Weights of a small transformer language model: LayerNorm before each block, a variant of Muon for these matrices.
Each number is 50 + 10 x the weight over its row's rms, rounded and kept within 0 to 99. Layers, rows and columns count from 0. The size before them is the row's rms in percent of the matrix's.

# layer 4 MLP down (transposed), 768x192, rms 0.0766, rows 535-560, columns 128-191
097:37 27 52 40 35 51 70 57 53 60 76 68 50 49 50 42 71 59 47 44 53 35 66 61 42 55 54 49 44 32 38 46 46 51 48 55 70 42 41 60 44 49 59 53 41 52 40 57 46 49 64 61 52 48 53 68 40 40 43 58 44 61 53 51
087:63 65 44 41 32 68 46 57 41 46 37 44 30 47 62 42 34 50 40 42 38 59 52 80 54 60 46 42 66 45 59 23 40 64 49 37 57 56 74 49 52 63 59 56 50 50 59 54 49 50 43 46 49 45 50 51 59 46 54 34 52 57 52 32
095:55 65 57 44 42 41 59 42 71 51 48 55 52 44 51 38 68 57 45 41 45 40 51 35 46 43 50 33 48 59 52 61 61 52 50 38 55 47 69 53 58 62 47 58 35 48 41 44 32 53 59 55 58 36 62 65 54 59 70 39 43 53 43 54
097:59 31 48 43 46 46 47 53 42 61 53 48 51 42 63 34 67 70 69 61 39 49 56 59 41 55 55 59 48 51 60 62 58 69 38 60 48 41 47 66 53 46 48 60 56 60 32 71 33 51 38 51 36 41 48 48 56 61 51 52 57 44 51 36
087:58 47 41 52 47 65 50 54 51 57 58 61 72 33 49 54 71 35 41 47 61 41 47 57 56 47 40 47 67 59 48 54 54 39 55 48 64 41 62 63 67 63 40 45 31 52 53 44 58 58 35 64 50 71 58 37 37 46 57 61 38 58 45 65
099:53 45 51 70 48 60 50 39 59 64 67 32 49 56 36 52 60 62 39 52 38 32 38 26 72 53 59 42 51 46 68 42 43 50 57 52 58 43 61 34 48 58 46 43 36 68 59 59 47 60 66 55 62 47 46 52 57 33 55 50 42 42 47 60
110:68 56 44 55 40 69 53 67 39 67 55 52 49 68 48 51 56 50 46 43 42 45 45 46 40 45 44 55 52 41 26 31 53 50 61 55 52 38 45 43 48 32 35 49 66 49 63 76 43 39 67 56 59 48 64 26 57 41 50 54 62 61 44 57
107:48 47 57 41 52 75 50 55 52 49 76 69 61 61 32 33 54 54 52 52 60 42 45 43 64 52 58 47 46 35 39 40 40 26 36 52 54 60 62 41 55 43 45 42 42 57 61 36 25 39 38 47 45 24 48 47 54 52 67 67 61 44 53 52
115:57 29 74 49 53 50 55 53 46 38 48 45 50 42 60 44 68 65 42 56 51 49 55 53 43 53 54 42 45 49 54 38 45 34 25 46 47 50 70 55 39 33 49 68 43 54 36 38 61 58 54 50 45 48 48 47 51 63 40 49 39 50 46 56
106:52 35 63 39 60 54 60 26 46 64 42 43 53 57 48 52 50 60 41 58 40 53 31 41 50 29 49 49 52 76 62 49 55 56 50 48 67 45 61 38 53 46 54 49 52 45 45 46 48 43 67 71 64 36 52 52 57 43 60 66 51 35 35 45
103:59 49 54 46 49 55 57 32 52 47 48 38 51 50 53 54 65 41 48 49 55 36 57 38 61 60 46 28 38 58 41 53 56 51 47 38 53 28 56 56 46 32 47 53 55 54 39 37 78 34 44 49 44 60 48 54 32 38 45 48 55 51 56 62
098:48 51 42 33 50 44 40 33 45 50 57 28 40 61 48 39 34 37 63 48 46 45 42 53 51 53 48 55 38 48 47 66 60 43 44 55 57 34 63 55 52 50 49 48 69 59 51 52 43 55 45 43 41 56 59 59 52 43 42 45 64 47 56 55
097:61 43 67 51 39 44 48 36 58 55 19 37 55 63 45 45 57 69 45 61 44 63 45 48 54 39 43 48 39 51 59 38 53 44 58 28 51 46 54 42 62 50 58 38 29 49 51 44 51 36 33 53 28 62 43 53 50 50 66 43 57 53 57 48
094:61 55 42 50 21 37 38 41 36 59 45 58 52 41 38 46 27 73 72 55 63 24 57 45 42 58 49 41 56 60 44 68 58 36 60 66 38 40 48 35 35 56 46 54 42 61 45 56 51 46 50 61 43 56 49 43 56 39 60 49 48 53 41 63
100:60 59 43 51 55 63 39 48 70 56 38 54 38 65 55 34 35 48 48 61 47 55 62 50 35 65 41 58 52 39 71 46 40 70 56 49 42 52 55 35 52 67 46 45 49 56 60 35 52 36 55 54 58 39 50 56 51 56 35 58 38 58 43 60
093:60 30 58 34 45 52 62 38 60 53 27 53 45 55 46 37 49 56 57 59 35 57 57 57 39 68 57 36 46 53 27 67 66 56 50 45 43 53 48 34 62 45 48 44 58 50 64 54 50 53 51 51 57 42 37 51 71 55 57 57 30 39 44 54
110:50 71 48 61 38 38 47 44 64 50 41 58 38 52 67 24 70 69 41 50 49 65 58 59 52 33 62 64 52 53 62 62 54 36 40 48 59 50 62 42 65 39 52 43 57 51 40 44 71 52 48 53 65 56 51 20 51 48 72 35 46 49 40 52
104:43 65 52 47 52 54 52 62 53 64 49 45 31 57 57 51 21 45 52 65 39 37 46 37 66 49 53 34 54 57 52 57 52 42 37 51 61 50 65 55 46 49 45 41 31 55 46 65 50 60 59 38 51 35 35 45 46 56 58 68 52 50 47 52
094:54 59 46 60 57 50 46 38 35 45 39 60 45 66 56 45 52 38 33 43 57 46 35 51 45 50 38 54 47 54 46 43 34 43 57 52 27 54 54 48 43 43 55 40 50 68 50 42 44 58 70 47 46 44 45 63 68 53 40 38 44 40 35 57
105:49 61 50 43 40 51 37 54 48 47 45 47 65 62 50 42 36 28 57 37 42 45 38 45 72 66 40 60 61 49 44 53 62 57 59 37 43 44 55 43 43 48 39 31 52 36 40 49 38 59 43 47 56 53 67 48 54 45 52 49 37 62 44 55
092:42 59 54 47 45 52 52 58 60 49 48 38 59 51 44 48 52 42 48 69 64 64 65 47 67 56 40 51 42 46 49 33 59 59 59 63 53 48 52 43 54 56 57 59 55 53 49 58 53 50 57 56 55 51 36 42 56 23 49 35 56 53 58 31
094:35 56 51 49 37 38 56 40 57 43 78 46 61 43 55 65 60 63 40 42 57 41 44 53 41 53 47 51 62 32 47 32 51 49 63 61 53 39 62 33 56 54 41 62 59 28 47 44 36 43 47 62 47 44 37 40 48 57 38 39 51 50 44 39
104:60 41 28 46 61 38 35 56 60 45 61 43 65 65 50 51 48 46 47 63 38 39 31 47 74 49 40 50 55 44 45 43 52 41 43 71 41 59 49 56 23 45 57 44 42 56 34 61 39 45 59 37 56 49 58 34 50 55 40 54 47 62 51 52
104:55 56 54 51 46 57 39 52 43 35 47 64 47 48 41 63 36 46 45 49 46 62 61 58 50 55 51 69 35 64 55 46 58 31 46 60 52 56 56 62 58 51 57 44 79 35 61 44 50 47 77 51 54 49 53 47 52 48 67 72 65 62 24 40
110:48 67 60 50 44 51 52 49 55 42 54 41 42 60 62 42 53 47 40 57 39 57 45 47 49 47 32 41 56 68 52 55 37 62 40 42 61 52 43 31 41 61 44 42 43 36 48 43 43 43 51 50 43 71 39 52 48 50 57 49 58 64 52 55
103:48 52 44 38 20 54 51 65 30 39 48 56 43 51 62 49 60 46 47 49 47 40 29 60 54 51 44 38 56 38 43 45 40 49 70 66 44 62 54 54 44 43 46 59 54 44 47 53 51 55 53 61 48 49 43 55 48 33 55 65 53 49 52 59
# layer 4 MLP up, 768x192, rms 0.158, rows 536-560, columns 128-191
092:53 45 33 43 50 60 53 55 48 40 40 46 70 43 57 52 56 44 54 62 50 54 41 48 56 44 61 59 44 46 55 60 55 49 62 46 59 56 52 54 67 46 46 72 50 38 56 44 51 45 47 62 42 48 37 52 54 49 55 51 39 45 35 50
094:45 57 36 46 51 39 58 38 42 37 45 21 49 43 48 45 54 67 47 57 43 58 49 57 38 51 42 52 41 58 45 48 58 55 50 38 43 32 51 41 23 50 62 35 42 35 61 44 34 65 48 43 54 54 59 49 58 64 56 58 44 59 39 50
102:37 65 49 55 66 36 47 61 30 59 43 52 51 50 62 47 57 29 55 60 46 55 28 50 56 54 43 53 48 55 47 56 32 70 42 38 71 48 63 57 50 51 46 48 28 62 42 58 54 61 61 44 43 46 66 52 72 49 60 51 39 65 45 62
089:53 36 49 45 56 59 46 57 68 51 43 49 48 55 49 54 46 45 48 59 43 53 63 49 33 54 46 47 48 52 43 48 48 58 48 41 47 47 37 40 27 31 36 39 49 46 41 40 56 41 42 49 43 27 36 42 62 40 43 38 53 35 39 38
096:59 62 35 50 73 39 59 56 53 27 56 60 61 43 69 49 59 35 54 61 55 53 41 46 25 34 49 47 55 58 54 50 37 56 56 56 42 44 42 46 55 41 53 56 64 33 46 57 72 56 47 50 35 40 39 56 46 44 58 50 59 52 41 48
107:49 39 51 44 42 48 52 30 54 53 33 47 45 48 50 51 60 65 46 50 49 44 57 47 42 60 49 56 39 58 61 59 66 29 59 40 34 46 47 68 41 48 55 38 65 57 46 32 40 49 64 32 49 43 18 47 60 44 45 45 19 41 53 58
103:68 54 64 45 49 56 37 58 58 29 42 45 52 44 31 53 56 49 60 59 64 50 40 43 61 49 39 67 49 43 36 52 48 49 53 51 52 41 61 40 46 41 60 35 46 47 38 49 42 63 49 48 50 36 36 56 54 53 44 53 44 42 55 40
105:48 60 36 55 58 60 45 57 48 55 44 66 48 56 57 60 41 30 54 46 49 59 58 64 59 32 42 52 48 43 54 61 59 43 50 35 48 41 39 54 53 62 54 53 46 42 60 65 36 56 50 30 54 52 55 50 37 42 31 43 58 50 44 43
103:52 43 47 48 49 46 47 37 46 44 48 53 51 60 43 43 47 45 49 64 33 44 63 56 55 31 40 49 51 70 49 42 35 55 57 51 41 62 51 46 44 38 53 32 42 42 46 54 68 31 56 55 48 51 60 54 55 62 68 61 46 42 21 37
107:74 63 54 46 48 54 52 57 32 44 43 59 52 53 55 49 54 40 72 54 49 58 50 37 53 56 46 51 56 59 50 57 48 48 47 40 45 55 38 52 27 61 44 60 45 59 54 53 62 47 66 52 52 22 56 44 57 77 39 22 53 58 37 45
101:48 65 49 36 53 46 43 53 37 43 62 40 57 46 57 59 60 48 49 41 50 46 59 64 45 51 43 51 53 59 57 40 55 52 63 43 55 25 36 60 67 55 29 59 67 42 55 46 66 48 50 78 45 28 49 44 42 39 53 49 68 47 55 37
091:63 51 40 43 32 45 52 67 71 40 58 69 39 55 61 49 39 56 58 40 47 43 46 53 65 48 44 55 58 57 41 46 64 56 41 56 57 57 53 63 55 47 58 55 38 48 44 37 71 50 43 50 67 58 48 35 46 47 37 65 52 46 50 47
096:61 41 53 34 59 57 46 48 53 37 72 49 53 60 54 51 58 55 37 54 54 52 38 51 49 50 63 48 46 52 30 55 45 61 58 35 43 52 57 52 41 50 44 32 34 61 78 67 67 65 40 44 36 33 45 50 53 58 49 52 72 50 43 40
100:30 34 37 59 51 50 49 53 62 39 43 28 65 33 52 69 34 48 52 48 51 39 36 60 54 47 59 44 60 56 49 50 74 43 63 45 44 40 58 66 45 50 62 63 68 37 47 53 49 44 45 31 68 47 42 45 55 62 56 60 51 48 40 56
090:48 66 69 53 54 43 64 47 51 52 62 51 56 33 65 52 53 42 44 48 53 37 30 31 53 56 38 54 74 39 65 35 59 53 43 65 51 56 49 69 46 38 53 44 48 69 52 49 60 56 46 38 52 39 50 54 42 55 37 47 53 58 60 34
103:64 51 48 25 40 50 57 38 63 54 43 63 55 32 60 41 65 46 44 69 55 53 56 63 39 46 46 61 38 48 54 50 38 43 30 45 50 51 25 63 41 49 49 47 62 58 64 31 46 59 48 60 42 40 50 46 60 57 32 36 60 36 63 52
102:56 32 48 62 40 55 41 55 49 55 53 49 40 39 59 41 44 51 50 41 45 63 51 57 37 45 53 58 48 62 57 64 49 59 41 56 33 45 29 56 47 50 56 54 75 40 48 57 79 46 38 47 27 52 48 46 36 50 56 66 61 55 71 35
095:43 53 50 62 42 51 52 32 54 47 55 48 56 58 44 32 46 55 52 32 52 64 55 33 47 26 67 43 35 54 71 29 34 58 42 38 52 56 43 64 45 51 45 49 56 75 53 35 60 47 47 48 44 58 58 33 45 33 55 46 39 58 56 50
114:60 57 50 48 62 67 52 43 55 48 52 47 49 59 59 51 56 75 48 61 33 55 50 51 35 31 57 78 38 48 37 44 47 41 38 51 57 50 41 48 56 39 60 64 50 56 42 42 38 34 63 36 60 30 47 44 70 58 31 45 52 48 52 30
093:56 63 51 54 32 32 46 48 46 50 53 51 57 55 59 39 45 47 54 51 64 53 58 62 50 53 41 43 64 51 47 57 59 79 45 45 34 59 35 51 68 45 44 55 59 57 46 44 36 50 38 50 35 59 49 42 57 28 55 59 57 63 63 45
099:56 55 65 39 50 48 50 44 34 58 61 56 51 57 42 43 12 44 40 64 37 35 39 46 71 44 36 47 71 44 40 38 59 69 42 38 51 38 52 58 40 48 43 58 55 52 48 54 69 41 49 45 56 54 64 47 56 57 59 59 51 60 47 50
103:37 27 38 58 68 56 62 38 57 32 50 64 42 38 52 52 44 39 58 54 41 37 54 71 47 52 43 28 60 40 54 54 46 49 59 29 42 52 60 53 65 44 38 46 59 23 50 41 51 28 65 50 58 43 67 26 54 48 68 55 41 47 57 51
104:58 54 37 49 64 48 50 51 63 36 44 40 42 45 59 60 52 49 48 49 57 49 48 51 43 72 56 34 47 60 51 42 68 54 49 52 51 71 50 59 58 75 31 58 42 68 50 34 40 69 55 54 36 40 49 47 54 31 41 54 49 38 46 33
100:49 60 43 44 54 39 43 59 47 41 28 46 61 40 32 49 62 60 64 52 59 64 68 52 35 49 62 62 60 36 53 52 66 31 40 39 60 59 47 52 59 40 71 68 50 30 49 54 58 53 62 50 50 54 41 45 47 50 47 42 61 39 38 46
103:58 75 48 46 49 42 52 47 45 65 56 51 52 44 50 29 44 49 41 55 66 75 58 48 52 48 61 38 60 56 50 41 59 64 45 48 54 29 39 53 52 51 40 44 54 61 65 65 50 59 22 40 47 52 62 58 80 38 46 51 39 40 42 45